Part of a small language model's weights.
Size: width 384, 3 heads of 128 (1 for keys and values), vocabulary 16384, 20.5M parameters.
Architecture: RMSNorm before each block, rotary positions, no biases in attention or MLP, normalized queries and keys, capped logits.
Each number is 128 + 24 x the weight over its row's rms, rounded and kept within 0 to 255. Layers, rows and columns count from 0. The size above them is the row's rms in percent of the matrix's.

# layer 4 MLP up, 512x384, rms 0.165, rows 440-474, columns 128-191
size [105  99 119  96  99  98  96 104 103  92 104 101 100  90 104  97 101 108  95  99  99  95 101  95 103  98 100  97 103  95 104 106 110  98 102]
[[133 152 161 145 150 126 127 105 119 113 122 117 102 121 119 134 167 130 156 103 114 105 129 146 135 124 133 141 135 147 145  92 130 104 147 144 162 103 112 105 141 165 155 102 103 163 135 181 124 118 109 176 105 108 105 140  88 158 140  89 146 146 142  87]
 [123 125  76 160 116 110 135  95 152 133 122  89 113 135 125 137 151  98 136 103 130 175 117 140 100  89 119 143 147 112 169 130 123 120 131  96 165 168 148 138 143 136 132 113 157 164 150  67 147 106 128 137 139 122  79 137 107 136  95 102 132 119 110 121]
 [112 131 100 138 151  56 125 111 119 133 171  86 132 121 114 139 172 165  96 149  98 111 109  94 164 124 151 146 132 159 137 126 109 153  89 136 130 121 132 151 127 184 134 114  47 110 125 100 168 151 120  85 129 104 103 137  88 121 128 112 157 116 150 128]
 [144 117 110 124 104  75 127 150 133 123  99 135 132 156 116 140 106 100 120 158 123  81 127 147 118 160 128 171 147 135  90 116 124 189 152 106 140 134 112 121 119 104 149 103 183 149 143 116 108 132  85 131 126 132 108 137 152 105 162 126 159 139 161 158]
 [117 106 140 148 153 126 123 149 141 142 109 155 154  47 103 105 156 112 120 106 158 121 120 127  86 138 112 122 138 111  99 106 172 132 144 135 157 164 126 152  92 114 138 108 130 142 133 113 124 143 134 166 133 153 156 145 189  61 123  96 120 134 176  84]
 [128 133 126 124  93 139 169 115 141 123 131 124  82 147 132  96 102 123 129  98 111 106 161 145 115 126 131 112 153 156  99 127 123 124 102 128 124  84 136 142 140 115  98 124 143 121 121 129 136 140 118  82 113 156 112 123 112 128 141 126 120 106 127 127]
 [159 163 111 130 142 119 155 151  97 148 137 164 134 110 104 126 143 105 125 111  98 117 139 163 156 135 109 117 126 124 102 153 109  96 115  80 146 107 176 140 115 178  94 118 174 158 103  96  87 132 128 117 177  95 132 106 141 111 127 104  90 128 141  94]
 [101  94 100 108 135 134  93 137 126 168 128 146 146 131 127 146 124 125 131 158 101  88 132  88 143 120 141  93  95  99 136 179 143 121 140 129 111 105 117 141 142 121  88 143 171 121 104 132 157 139 136 182 133  93 122 121 139 106 158 140 129 175 104 120]
 [172 122 135 127 159 121 126 118  88 133 112 148 134 132 136 102 146 129 126 126 127 107 152 117 163 141 122 113 146 122 159 114 140 105 149 109 153 155 138 117 128 102 119 140 127  99 134 158 145 139 125 134 107 109 169  91 160  83 113 112 118 158 118 134]
 [107 114 149  97 160 135 121 148 174 105 117 129 153 133 129 108 143  94 137 107 118 150 145  90 122 150 159 140 189 137 112 102 149 142 139 103 114 153  98 117 111 109  85 123 124 139 102 147 140 117 127 120 114 126 111 148 114 101 173 142 125 111 109 150]
 [100 101 169 162 132 133 140 146 137 153 142 114 142 121 189 142 155 164 105 120 133 148 156 134 147 185  95 139 148  89 149 124 197 117 103 145 144 144 126 148 123 138 131 100 118 101 162 121 126 124  70 148 113 126 136 133 116 114 124 137 178 118 160 104]
 [131 115 122 104 130 140 110  95 124 126 112 129 116 155 116 155 125 117 127 178 134 118 111 119 129 122 138 150 141 109 120 168 121 102 141 153 127 150  87 141 126 154 135 152 110  52 137 127 152 149 105 169 105  87 109 171 161 132 164  99 109 141 150 122]
 [114 179 108 129 135 124 141 123 142 125  99 157  89 130 121 137 157 150 150 148 143 102 118 201 161 148 155 137 121 152 165 107 129 163 132 100 132 123 164 120  96 117 140 143 121 109 117  93 120 128 110 154 131 146 151 118  95 142 134 128 160 136 117  91]
 [119 156 112 122 122 120 119 123 157 105 104 166 111 112 112  96 135 158 176 126 119 112 117 121 138 162 126 124 147 148 111 116 125  70 134 120 152 146 129 143 103 121 133 106 117 117 121 161 189 134  94 155 175 119 128 143 158 159 107  99 122 120 163 111]
 [108 128 100 127 111 120  98  77  95 141 139 126 185 106 108 121 147  97 168 148 104 122 115 166 121 162 111 161 119 108 106 125  82 151 135 117  69  92  97 156  98 140 115 119 122 135 178 160 100 120 125  98 116 102  97  89 136 153 161 140 114 118 101 147]
 [153 142 147 152 149 158 104 136 139 116 112 118  76 124 137 130 166 137 189 148 116 122 118 152 111 165 127 155 109 110 103  79 124  97 169 123 127 130 107 104 124 135 103 128 131 121 133 134  70 134 107 110 100 110 148  96 143 186 123 132 141 115 106 158]
 [130 136 101 118 154 141 127 160 127 133 116 147 117 122 125  77 173 111 112 141 138  89 130 141 137 127 116 123 190 121  69 113 145 144 130  86 146 115 150 135 109 165 143 147 134 138 162 142 110 140 140 131 115  97 127 162 119 140 155 119 166 136 158 143]
 [110  85 162 123  83 149  95 139 114 123 137 146 144 159 141 102 126 156 165 144 127 151 138 128 127  89 107  90 120 177 107  92 130 159 117 138 101 143 123 123 126 148 114 148  97 127 134 104 173 107 112 126 120 144 110 167  67 155 115 144 111 162 139 154]
 [110  97 126 113  97  91 134 149 157 123 134 112 108 107 119 127  99 157 120 133 140 118 142 118 115 126 141 129  71 113 109 121 135 129 180 153 124 119 109  60 108 160 116 149 127 123 136 125 112 152 148  81 158 158 138 128 116 128  86 115 122  89 132 150]
 [112 130 173 127  81 136 128 155 122 123 106 133 130 135 124 115 147 144 153 152 132 134 107 124 139 141 126 123 164 147 153 139 136 135 152 128 123 166 105  94 150  98 134 168 145 112 110 130 118 137 128 162 131 199 121 108 112 113 139 165 136 147 145 201]
 [132 156 159 129 130 112  92  88 129  64 138 131 138 109 137 132 166 148 127 138 117  95 146 123 113 149 117 159  97 109  99 111 138 126 138 189  85 131 137 123 137 154 110  81 102 141 117 103 127 102 155 104 181 109 134  96 141  87 188 162  95 132 128 160]
 [132 117 168 107 126 178 135  83 100 101 145 127 122 147 117 154 139 134 118  77 162  84  99 121 154 115 152 136 115 140 121 141 139 161 137 130 127 111 137 157 139  90 113 118 125 125  95 112 120 118 122 136  86 172 173 118 127 137 109 150 159  85 144 143]
 [124 145  89 124 105  76 148 118 201 130 123 110 153  99 131 180 117 115 103 160 114 158 131 139  99 110 131 133  64 131 148 168  84 141 115  98 156 142 138  95 124 129 117 103 125 145 115 175 135 113 144 136 163 135 172 104 165 109 120 154 137 128  96 151]
 [131 100 132 143  80  99 105 133 142 105  86 108  80 125 101 138 126 159 117 105 130 136 158 117 128 151  56 126 118 127  99  96 113 140 172 142 119 139 120 110 116 134 123  86 150 135 125 133 122 159 132  89 127 135 162 132 123 106 119  95 112 128 132 189]
 [122 125 105 118 103 130 132 129 129 131 167 150 150 138  81 177 111 122 149 161 128 125 116 124 132 138 173 102 139 107 145 164 102 126 112 169 149 140 112  95 111 137  91 118 106 173 114 131 143 127 103 115 151 134 151 132 129 130 148 106 166 108 117 131]
 [121  87 125 127 157 140 137 151 109 163 140  92 177 147 133 134 131 114 136 128 167 137 151 154 133 109 137  92 129 148 166 147 148 118 123 170  90 112 105 165 112 157 141 105 120 147 111 147 159 137 105 133 165 136 137 159 128 117  95 158 165 117 105 110]
 [110 155 117 161  95 139 139 104 138 142 129 130 118 116 137 149 125 100 134 112 163 183 144  49 130 125 131 108 118 113 136 133 169  77 180  99 149 138  99 107 151 123 122 148 100 118 115 146 155  78 130 133 124 190 134  95 127 151 156 120 110 133 144 140]
 [121 107 125 132  85 103 118 147 134 144 152 156 141 121  87 166 106 120 143 185 120 124 145 103 123 174 163 119 144 167  92 100 141 106 124  96 135 123 131 125 140 157 144  95  79 157 108 130 108 122 135 114 110 122 119 157 148 120 135  99 137 137 162 104]
 [117 120 165 126 120  79 126 122 116  94 111 145 127 142 116 129 127 131 110 127 117 136 115 134  94 138 138 102 140 113 176 116 104 146 147 101 132 106 134 125 107 117  95 176  95  90 135 142 142 203 125  93 134 113 117 152 133  90 108 116 107  99 137 152]
 [ 79 118 103 146 119 123 136 140 129 109 121 155  64 106 101  98 127 120 116  93 145 146  87 148  93 106 151 109 121 171  89 135 119  92 106 110 118 159 119 128 148 148 106 127 123 158 148 139 184 120 177 123 138 127 149 153 130 147 111 114  92 133 123 141]
 [110 108 139 122 146 149 102  98 167 108 107 150  93 162 180 133  80 169 125 148 112  90 147 120  87 117 182 164 177 104 126 109 107  87 149 134  93 117 139 150 108 149 114 138 128 156 131 145 142  69  76 131 122 152  90 125 115 117 135 114 119 120 118 132]
 [150 118 151 124  68 167 141 140 149 146 125 146 151 106 143 141 161 147 176 126 117 189 130 126 112  91 130 112  97  98 123 115 107 129 119  99 133 121  92 170 176 105 106 106 142 112 174 132 119 128 115  87 102  93 119 129 100 137 138 152 103 109 144 169]
 [104 126 139 137 129 111 127 140 147 130 129 104 154 109 165 146 107 123 111 125  91 138 115 130 142 128 111  98 153 114 138 139 127 110 114 149 129  97 109 102 119  85 121 136  96 130 131 161 101 144 206 139 105 174 130 161 110 100 148 128 127 158 125 118]
 [149 109 123 131 138 100 142  94 115 118 104 119 106 122 101 118 105 133 156 119 108 136 114 153 178  59 140  93 142 121 130 131 146 143 131 152 141 103 129 104 138 131 127 104 139 106 144 118 112 131 143 143 146 123 110 162 116  91 128  61 161 135  87 133]
 [152 161 123 140 112 103 105  79 119 147 155 114 181 137 147 116  88 101 120 129 137 114 152 122 103 130 100 150 123 120  91 111 100 151 135 150 119 127  97 125 108 143 135 115 139 136 114 129 157 101  75 147 153 156 140 142 137 171 112 156 164 161 147 145]]
# layer 4 MLP down (transposed), 512x384, rms 0.157, rows 440-474, columns 128-191
size [107 100 108 104 101 101  97 103  97  96 100 100 106  98 106 100  94 105 103  94  98  96 100  96 103 105 103  98  95 101 101 105  90 101 101]
[[108  94 127 139 101 118 143 143 131 104 114 190 170 135 125 114 111 109 126 166 147 109 129  99 134 113 172 160 122 111 119  84 142 178 142 142 140 133 133 140 123 104 116 113 174 174 131 155 124 172  97 122  68  92 115 179 138 124 161  84 128 138  95  95]
 [148 126 164 189 140 128 149 104 147 130 164 119 109 129 134 107 126 102 148 102 119 169 111 133 185 140 106 143 158  91 110 146 177 112 161 124 123 134 145 110 116  96 147  87 167 151 130  94 183  81 117 152 159 122  96 121 109  82 154 171 100 144 115 175]
 [148 155 116 112 126 115 130 143 125 134 137 127  91 150 141 164 152 106 132 186 138 121 124 151 179  96  99 169 137 171 145 176 142 118 160 144 148  79 125 154 168 113 142 104 103 128  80 113 132 137 112 112 144 171  98 151 134  92 161  68 129 106 121 162]
 [100 127 165 126 127 102 157 117 122 124 143  69  96 163 120  91  82 131 157  94 117  87  99 139 110 107 111 150 130  85 156  98 159  95 123  97 133 122 135 113 130 125 110  87 112 149 126 140 125 164 145  88 109 150 112 120 149 131 189 139 138 122 148 123]
 [104 132 126 102 121 122 187 122 132 114 141 114 101  84 144 124 131 161 137 128  98 176 117 120 153 129 104  80 120 102 120 145  88 131 144 163 155  99 138 141 140 117 159 138 131 123 131 138 139 161 103 127 111  77 131 103 126  86 157 156 132 135 168 144]
 [116 136 116 155 149 149 142 100 182 174 144 123 106 146 134 117 118 101 118 138 117 155 116 121 119 110  84 106 124 130 135 130  85  88 130 117 161 107 132 105 105 138 121 123 126 139 167 163 105 166 126 105 116 142  64 138 116 117 125 145 109 156 108 142]
 [149  93  87 169 139 131 153 130 145 117 132 133 130  97 168 167 136 177 132 132 108 138 104 126  90 111 111 120 133 147 138 107 127 169 152 118 148  98 107  69 134 118 119  66 129 121 128 121 122 145 112 165 159 129 148 135 110 133 141 119 116  97 144  90]
 [ 50 106 111 156 167  68 140 123 119 171 141 146 124 145 158 124 137 147 141 153 139 117  98 164 137 128 154 173 121 122 114 130  94 101 126  76 157 142 108  84 178 168  98 190 136 179 183  99 145 104 122 109  81 118 120 109 117 117 127 150 143 113 170 155]
 [120  83 135  99 139 154 112  78 104  99  82 132 116 128 152 132 148 129 196 131 117 133 152  81 104 142 209 145 148 107 149 149 103 120 147 140 123 136 119 104  87 118 126  92 116 139 121 115 142 171  88 136 147 153 110 119 151 122 137 123 137 120 121 126]
 [133 124  73 133 131 130 147 143  98 144  96 137 124 123 151 124 160 148 125 167 137 147 162 120 106 136 149 164 133 152 136 137 139 161 123 111 108 135 148 143 110 138 102 144  98 146  90  63 114 126 135 134 100  86 135 137  87 144 133  87 104 105 112 123]
 [133  91 129 138  89  76 108 132 118 138 112  98 113 135 143 147 155 109 107 145  97 107 133 114 162 130 145 165 120 142 101  95 105  82 142 149 154 166 102  88 131 105 128 136 119 110 133 134 125 156 144 167 151 151 122 102 103 132 129  94 174 120 163 132]
 [150 132 156 132 140 143 122  76  99 120 144 104 113 107 131 103  75 111 172 138 130 110 105  67 116 141 142 137 115 118 120 165 140 151 153 128 169 141 119 160 119 108 122 132 123 132 185 144 149  95 147 144 115 121 158 150 102 156 148 131 130 116 162 119]
 [138 171 137 136 135 123 165 121 118 154 135  95 112 141 113 144 180  93 166 144 125 104 105 141  71 119 119 134 148 153 136 134 147 114  84 131 122 124 170 100 146 155 133  98 113  90 156 128  94 122 157 114 130 120 108 112 117 121 142 132 122 118 106 121]
 [133 104  82 124 136  81 118 142 124 131 123 153 161  95 122 118 134 112 165 103 126 114 122 133 116 168 134 158 170 120 134 118 118 140 122 148 105 119 127 120  88 151 176 118 119 109 117 183 137 163 124 136 138 124 164 136 159 117 136 131  88 111 132 144]
 [152  96 122 154 112 102 129 130 104 119 181 122 157 101 136 137 123 127 138  91 118 142  91 166 159 132  88 128 129  91 103 165 128 157 131 123 132 148 144  77 132 123 156 143  93 137 113 131 128 114 113 120 104 147 107 166 102 151 121  93 128 126 117 159]
 [152 156 139 129 106 155 113 171 113 146 130 156 116 123 132 127 130 120 122 122 122 184 103 113 135 149 126 141 102 105 153 134 131  90 142 148 154 122  89 132 161  94  92 181 119 128  77 117 142  66 132 131 153 151  82  88 134 168 175 123 150 154 140 102]
 [126 120 161 107 104 110 124 116 124 152 140 171 104 150  75 134 134 101 154 126 109 136  99 130 177 124 167 133 140 120 115  99 135 100 129 137 160  92 110 106 130 133 152 152 106 126 126 194 131 135 120 155 167 116 142 107  72 201 123 146 117 123 134 105]
 [152  69 151 126 127 106 139 128 109  91 141 134 141 129 121  76 105 182 149 123 146 128 148 166 109 119 129 109 161 128 100 150 109 124 126 146 100 127 152 158 162 145 172 159  76 159 134 141 144 113 140  71 129 148 122 169 103 149 132 132 150 122 118 155]
 [141 167 138 129 134 170 169  90 124 143 160 159 103 126 166  97 100 114 154 151 141 119 116 154 133 127 138 120 167 113 162 145  79 151 182 121 163 106 147 189 160  81 126 157 179 129 132 116 148  93 131 165 102 117 126 144 132 106 151 154 128  89 162 156]
 [146 141 148 107 124 134 128 123 106 138 114 144 138 103 115 155 130 124  97 114 170 117 152  60 113 147 107 149 132 155  92 135 113 126 134 154 137 132 134 165 138 119  56 142  98  92 155  64 101 107  97 159 140 120 155  92 127 168 117 128 119 156  97 120]
 [108 136 138 152 137 126 161 150 131 107 106 120 130 184 155 145 123 136 112 150  98  88 144 165  79 144 163 124 124 135  76 138 138 116  88  87  85 143 110 157 125 150 182 122 133 139 125 151 147  86 139  94 130 128 129 141 138 123  98  98 142 117 150 161]
 [100 118 127 132 145 127 124 109 173 131  83 147 148 115 141 136  97 145 113 128 123 176 138 119 111 119 138 129 112 123 165 158  84 112 138 191 118 148  95 138  86 110 121 113 140 163 159 111 115 102  79 158 130 113  90 110 131 118 145 154 102 121 161 134]
 [118 146  82 144 128  91 144 124 149  79 129 151 133 127  90 109 166 138  96 129 130 140 137 136  89 111 115 124 114 160 121 146 139 134 117 116 105  54 150  95 100  98 114 146 136 111 114 165 116 144 127 108 117 107 115 148 125 133 112 118 131 101  97 115]
 [126 132  89 100 136 148 120 151 141 102 155  93 126 112 153 122 127 139 141 148 101 136 138 167 100  99  63 135  95 159 127 158  73 138 129 141 120 151 149 162 130 121  82 148  98 147  97 139 159 142 124 140 134  99 129 155 155 140 126 119 104 154 130 136]
 [154 131 134 116 133 158 138 120 131 118 174 143 104 107 126 117 105 141 111 106 110 134 184 133 146 127 149 104 165 116 147 126 170 104 156 119 142 183 123 114 124 137 135 111 132 104 153 150 105 130 141  92 148 145 136 110  90  85 123  79 122 112 120 159]
 [157  92 102 131 132 119 142 125 111 133 178 100 138 115 116 121 117 116 187 167 110 104 139  75  74 108 122 105  93  73 164 107 132 153 140 145 137  94 145 145 122 105 103 167  84 120 121 132 167 121 116 102  68 118 113 131 133 109 161 130 161 126  98 161]
 [134 135 122 165 133  97 156 194 158 126 127 164 121 147 109 109 121 159 148 149  73 123  83 127 177  85 135 145 122 121 131 153 143 127 158 131 102 134 108 141 135 148  99  91 125 112 103 166 110 120 130 107 154 134 130  97 159 150 127 122 128 127 121 119]
 [162 113 132 105 136 195 138 115 130 126 159  56 111 123 121 145 142 110  96 119  96 113  86  80 134 135 147 106 158 157 145 133 155 148  94  98 104 161  60 164 119 170 125 130  97  87  82 150 135 167 148 156  81 169 146 151  82 102 139  90 102  89 135 108]
 [183 122 127 100 130 112 123 186 160 108 105 128 153 102 121  77 128 131 175 146 178 115 102 102 175 127 155 188 115 124 130 169 154 128  91 110 147 119 146  83 109 121  90  61 169 136  99 145  93 127 130 157  86 137 123  98 120 168  91 131 139 149 132 130]
 [137 168 162 145 149 136 129 108 111 152 153 124 130 106 130 153 132 151 150  91 171 141 145  83 162 135 136 181 139 144 113 127 136 163 143  84  97 100 144 145 147 125 133 138 155 150 111 102  97 124 172 106 156 149  99 109 128 160 126 134 137 140 109 105]
 [117 143 107 114  88  88 160 163 125 146 125 140  57 160 129 116  98  69 107 131 159 162 106  96 137  90 107 167 115 163 107 142 106  84  77 174 101 117 101  71 126 151 118 119 159 125 135 108 134  71 145 146  92 124 124  95 116 162 118 134  92 148 104 124]
 [128 119 103 145 121 116 101  44 142 142 111 125 105 132 171 160 100 131  95 110 127 132 107 138 108 105 114 106 133  74 121 122 119  95 170  92 185 172 120 127 134 144 170 112 103 165 149 133 119 132 136 150 166 133 120 125 113 118 120 124  99 149 110 100]
 [ 99 140 169  89 122 117 117 150 122 146 130 113 167 152 117 108 130 140 160 128 119 134 137 152 128 148 206 141 121 160 107 169 141  74 129 119 115  98 109 123 149 163 125 159 135 147 121 147 129 109 143 112 121 144 116 122 108 134 110 155 173 127 110  91]
 [ 95  92 109 109  83  92 168 117 142 127 154 133 140 148 132  97 119 167 138 142 143 108  63 148 130 116 129 163 184 126 129  91 153 146 122 101 111 125 116  95 107  83 120 107 109 114  75 146 144 167 121 171 126  82 128 142 150 125  83  74 100 168 125 145]
 [109 158 125 121  78 130 141 126 118 149 127 153 164 112 146 141 129 173 121 149 148 143 125 148 113  83 115 158 119 121 145  95 132 166 114 115 102 159 102  72 134 101 131 114 146 123 160 101 162 110  77 172 140 140 128 175 134 111 129 152 143 141 103 132]]
# layer 4 MLP gate, 512x384, rms 0.155, rows 441-475, columns 128-191
size [102 105  98 100 102  94 102  96  95  96 104  98  98 110 102 105 100 103  95 100  95 104 100 102  99 103 104 109  94  98 103 110 103 102 102]
[[112 125 137 115 149 126 121 104 113 134 123 108 147 120  54 100 174 132 109 114 101  89 163 117 124  91 118 129 182  79 120 144  78 142 144 140 135 154 154 125 142 141 158  70 106 136 168 165 104  89 139 150 138 151 114  95 129 178 116 159  97 149 158 145]
 [143 121 143  98 140 123 116 121 121  92 153 114 129 121 124  79 154 167  74 124 144 122 133  98 149 112 100 155 180 129 146  94 107 153 119 158 128 171 145 134 134 141 159 105 123  98 124 148 144 149 127 135  98 135 135 111 148 142 134 115 106  91 123 114]
 [110 142 128 133 130 100 122 106 128 134 129 131 106 152  94 135 133 128 107 127 175 138  78 131 105 156 164 117 141 127 126 157 128  98 117 106 140 133  26 162  78 125 119  91 143  97 136 167 150 182 142 126  94 141  91 127 130 134 113  93 137 115 121 135]
 [120 155 129 152 135 133 125 107 133  39 136 114 104 135 145 136 140 119 128 104  78 117 168 138  96 121 132 126  86  96 124  99 154 158  72 140 144 121 151 123 134 101  88  90 152 130 156 153 137 111 119 128 135 133 143 115 121 130 142 122 125  92 134 153]
 [149 121 133 135 120  95  98 106 132 114 122 135 122 156 140 138 116 120 120 132 131 162 113 128 175 134 123 166 154 104 129 117 181 129 135 146 120 116 103 117 101 141 123  97 135 155 120 132  67 133 111 140  86 142 179 100 113 174 106 141 136 116 100 129]
 [109  88 146 117 125 124  75 111 108 146 163 153 109  97 110  87  97 118 129 107 108 130  90 134  94 128 162 100  98 118 103 173 139 163 149 156 170 139 124 121 139  93 114 134 134 107 132 157 200 148 105 142 125 121 171 147 100 106 146 147  77 147 142 197]
 [118 138 118 117 124 105 149  96 124 123 130 120 110 106 123 137 129 146 121 100 121  86 151 176 133 151 110  85 123 138 116 135 159 110 128 132 100 104 171 105 126  76 147 113  80 170  83 113 105 153 129 127 104  74 152 133 163 150 109 135 115 155 103 116]
 [188 113 140 108 166 128 133 148 132 115 124 145 152 126  98 119 139  86  92 120 158 105 111 149 139 159 116 112 121 144 100 139 138 184 153 163 188 127 120 135 129 113 127 176 128 137 138 150 126 103 118  83  62 101 144 131 135 106  89 159 107 130  77 135]
 [111 136 143 141 135  97 160 109 175 131 156 131  99 131 128  85 122 106 142 113 137  95 131 113 155 122 137  94  96 121 146 121 151 125 111 183 125 132  98 127 111 122 147 122 133 131 130 140  99  87 152 122 127  74 133 152 179 139 172 160 167  86 104 149]
 [109 128 139 151 155 120  56 118 142 148 112 111 129 128 123 129 162 106 112 104 109 155 131 131 185 141 105 114 130 119 151 113 140  97  81 155 142 124 123 160 108 150 147 141 119 142 124 147  79 140 134 159 137 132 178 138 111 151 155 128 140 120 109 128]
 [142 130 112 122 136 143 130 116 135 111 123 140 109  94 102 154 148 138 120  59 110 138 128 160 104 136 155 144 152 166 153 163 120 110 100 141 132  86 158 123 110 102 147 140 156 144 137 119  98 131 159 106  86 165 148 160 128 121 142 131 128 108 116 105]
 [151 125 104 109  84 151 158  95 139 144 167  68 164  72 122  99 109 134 119 131 115 163 126 120 116 128 123 155  94 120 113 181  91 123 125 144 123  99 145 100 159 128 107  94 151 143 113 161 108 133 117 116 106 113 149 132 107 123 138 135  87 111 140 116]
 [139 150 109  94 136 132  99 139 137 149 131 135  99 149 103 120 108 167 138 133 158 122  87 128 140 163 129 102 132 147 194 116 119  73 120 132 166 123 124 118 118  95  95 117 132 102  99 117 123 110  94 161 134 144 139 104 143 133 109  81 115 108 155  92]
 [131  87 132 106 113 132 132 101 156 149 161 103 156 129 148 136 127 143 140 130 140 126 120 122 138 161  93 171 147 106 149 120  86 143 147 126 158 152 104 133 139 155 124 114 159 114  95 131 160 150 144 128 159 141 150 104 131 149 133 145  90 130 127 160]
 [128 166 147 137 119 128 118 144  90 133 147 129  67 130 142 140 134 183 161 167 103 154 109 110 105 136 114 168 118  77 132 132 158 129 152 129 112 121 104 141 185 126 113 128 116 142  88 138  77 113  94 128 136 131 104  81 134 142 176 138 146 108 113 132]
 [160 127  81 141 114 114  93 139  89 141 149 148 178 124 147 152 114 120 141 125 113 148 152  92 133 129 164 119 117 123 113 127 117 153  79 132 101 143 168  82 119 137 158 129 144 136 139 113  83 169 102 125 132  87 159  81 102 144 146 132 158 162 108 109]
 [210 135 112 107 141  76  93 130 173 159 154  76 142  96  86 102 160 129 130 116 128 110 114 155  94 150 158 161 149 110 148 137 134 124 109 139 165 148 144 148 145 135 186 127 137  85 130 171 115  96 123  91 133 137 118 135 137 181 123 122 153 119 108 122]
 [100 157 121  96 141 123 120 105  74  77 142 140 139 102 106 102 115 154 166 124 164  89 145 112 124 128 128 117 175 164 169 148 113 143 100 102 123 126 136 159 107 136 129 119 135 137 104 143 114  57 125 158 116 138 136 137 129 162 131 153 143 163 126 135]
 [105 166  92 148 155 127 125 129 179 148 164 115 129 140 185  95 175  94 140 164  88 149 133 146 123 151 123 136 116 138 111  95 122 138 135 145 108 167 137 128 123 150 109  92 137 117 117 119 147 123 142 129 109 117 133 126 139 134 115 131 181  84 129 126]
 [136 137 119 139 111 152 114 142 156 136 132 149 115  88  82 133 140 157 129 136 126 140  99 163 123  91 145 134 135 137 112 137 170 154 115 122 166 154 115 145 171 102  73 147  71 150  99 147 118 142 100 165 114  93 130 159 150  89  88 125 178 137 148 151]
 [ 84 126 136 128 125 138 150 162 126 162 128 152 142 145 121 129 152 126 167 140 160 104 132 166  65 127 107 174 117 152 114 121 132 161 113 150 144 129 128 128  98 146 118 116 125 143 101 107 132 157 126 121 109 149 143 105 130 110 173 156 113 157 130 149]
 [155 114 148 157 102 149 148 145 117 157 150 148 110 140 153 118 160 126 116 151 142 130 122 137 167 133 160 120 158 114  99 105 114 127  75 194 149 143 120 167 125 101 136 141 143 131 148 112 142 119 113  91 141 170 147 121  91 103 115 116  94 151 145 118]
 [143 127 132 144 130 111 114 113 104 118 124 124 150  92  87 155 176 105 114 157 124 141 130 133 153 117 121 134 126 151 121 143  78 134 126 122 174 157 150 158  96 137 125 176 137 138 130 174  67 137 117 121 174 130 136 143  51 126 143  95 137 139 149 118]
 [ 83 114 121 116 128 101 170 146 181 159 151 136 130 148 120 155 139 157 133 124 142 122  97 173 161 122 147  92 138 107 147 149 137 145 112 162 143 147 124 111  93 133 116 126  93 114  82 161 156 104 125  99 178 115 162 128 141 136 128 110 121 130  95 134]
 [149 124 145 105 105 141 119 109 141 116 164 117 101 127 150 108 140 108 109 101 168 137 103 141 117 150 103 145 152 124 138 127 146 135 144 120 121 155 130 115 116 126 102 109 155 100 124  98  84 116  82 125 123 151 144 115  84 133 135 109 108 119 128 165]
 [ 64 145 150 135 122  90 101 142 110 119 140  95 117 125 107 117 120 129 152 109 101 125  89 138 155 103 116 125 166  89 152 148 118 105 102 107  81 108 170  96 144 160 108 134 125 128 196 126 149 161  91 139 156 107 114 137 137 139 102 136 113 101  99 124]
 [105 125 112 107  92 139 143 124 133 144 133 124 124 204 142 138 168 137 143 108 166 140 134 107 127 131 124 138 150 141 156 124 101 150 146 115 124  76 138 100 147 131 195 119 149 117 159 153 127 123 137 139 116 117 100 143 107 146 123 200 160 161 156 134]
 [120 126 163 132 109 111 171 102 181 114 172 112 138 132 147 121 181 169 102 138 133 106 113 159 166 127 124 101 187 127 175 115 141 128 100 115 140 145 136 157 152 133 140 104 134 138  86 170 129 208 136 113 118 135  93 146 127 151 134 101  78 135 118 194]
 [112 139 139 149 127 158 147 105 138 124 138 115 149 136  90 147 158 125  92 123 169 123  99 138 144 116 141 150  91 141  96 122 121 124 113 163 131 186 114 146 129 123 175 146 125 166 121 113 146 158 112 149 150 115  92 132 139 177 126 134 108 119 119 172]
 [132 182  92 124 168 134 103 149 129 107 151 142 134 153  99 166 123 152 111 140 135 131 124 127 152 136 102 136  96 112 179 159  70 147 113  80 124 106 116 157 115 126  98 128 105  92 150 116 145 127 140  86 128 153 128 149 142  79 123 147 122 131 144  80]
 [122 126 158 155 113 128 142  88 110 107 151 100 117 109 153 160 146 140 124 157 120 158 115 144 114  96 117 188 128 110  80  45 117 104 132  65 112 135 123  81 122 143 129 106 143 127 141 134 123 133 101 112 144 145 115 137 148  73 129 145 138 166 130 148]
 [140 104 134  78 146 149 139  76 125 125 132 145 122 162  60  95 130 141 118 127 124 106 152 142  98 125 115 149 133 121 117 128 107 156 141 145 138 148 160 124 153  94 155  89 158 105 146  79 139 116  90 119 133 111 100 131 140 126 144 174 150  78 119 147]
 [114 109 110 153 162  97 116 137 114 128 115 128 129 165 136  87 114 114 108 169 168 152 101 124 136 104 128 170 107 127 140  70 140 145 128 145 134 147 122 151 159 172 166 119 126 117  94 149 140 145  90 124 180 107 100 137 121 138 135  83 129 136 135 122]
 [ 86 146 146 146  97 155 155 138 151 123 117 142 149 140 106 160 155 140 164 136 120 120 130 152 173 106 154 109  76 127 180 152  98 106 148 125 120 114  71 141 154 147 101 101 150 161 144 161 110 138 144 109 138 139 132 122 115  78 166 151  98 155 172 113]
 [105  86 106  92 128 175 119 157 130 124 158 151 132 129 151  95 161 122  79 142  84 121 126 121 131 113  92 126 115 129 130 108 127 118  94 107 131 142 163 105 158 126 101 129 141 149 118 116 132 132 131 113 120 103 159 136 129 176  91 141 111  94 180 131]]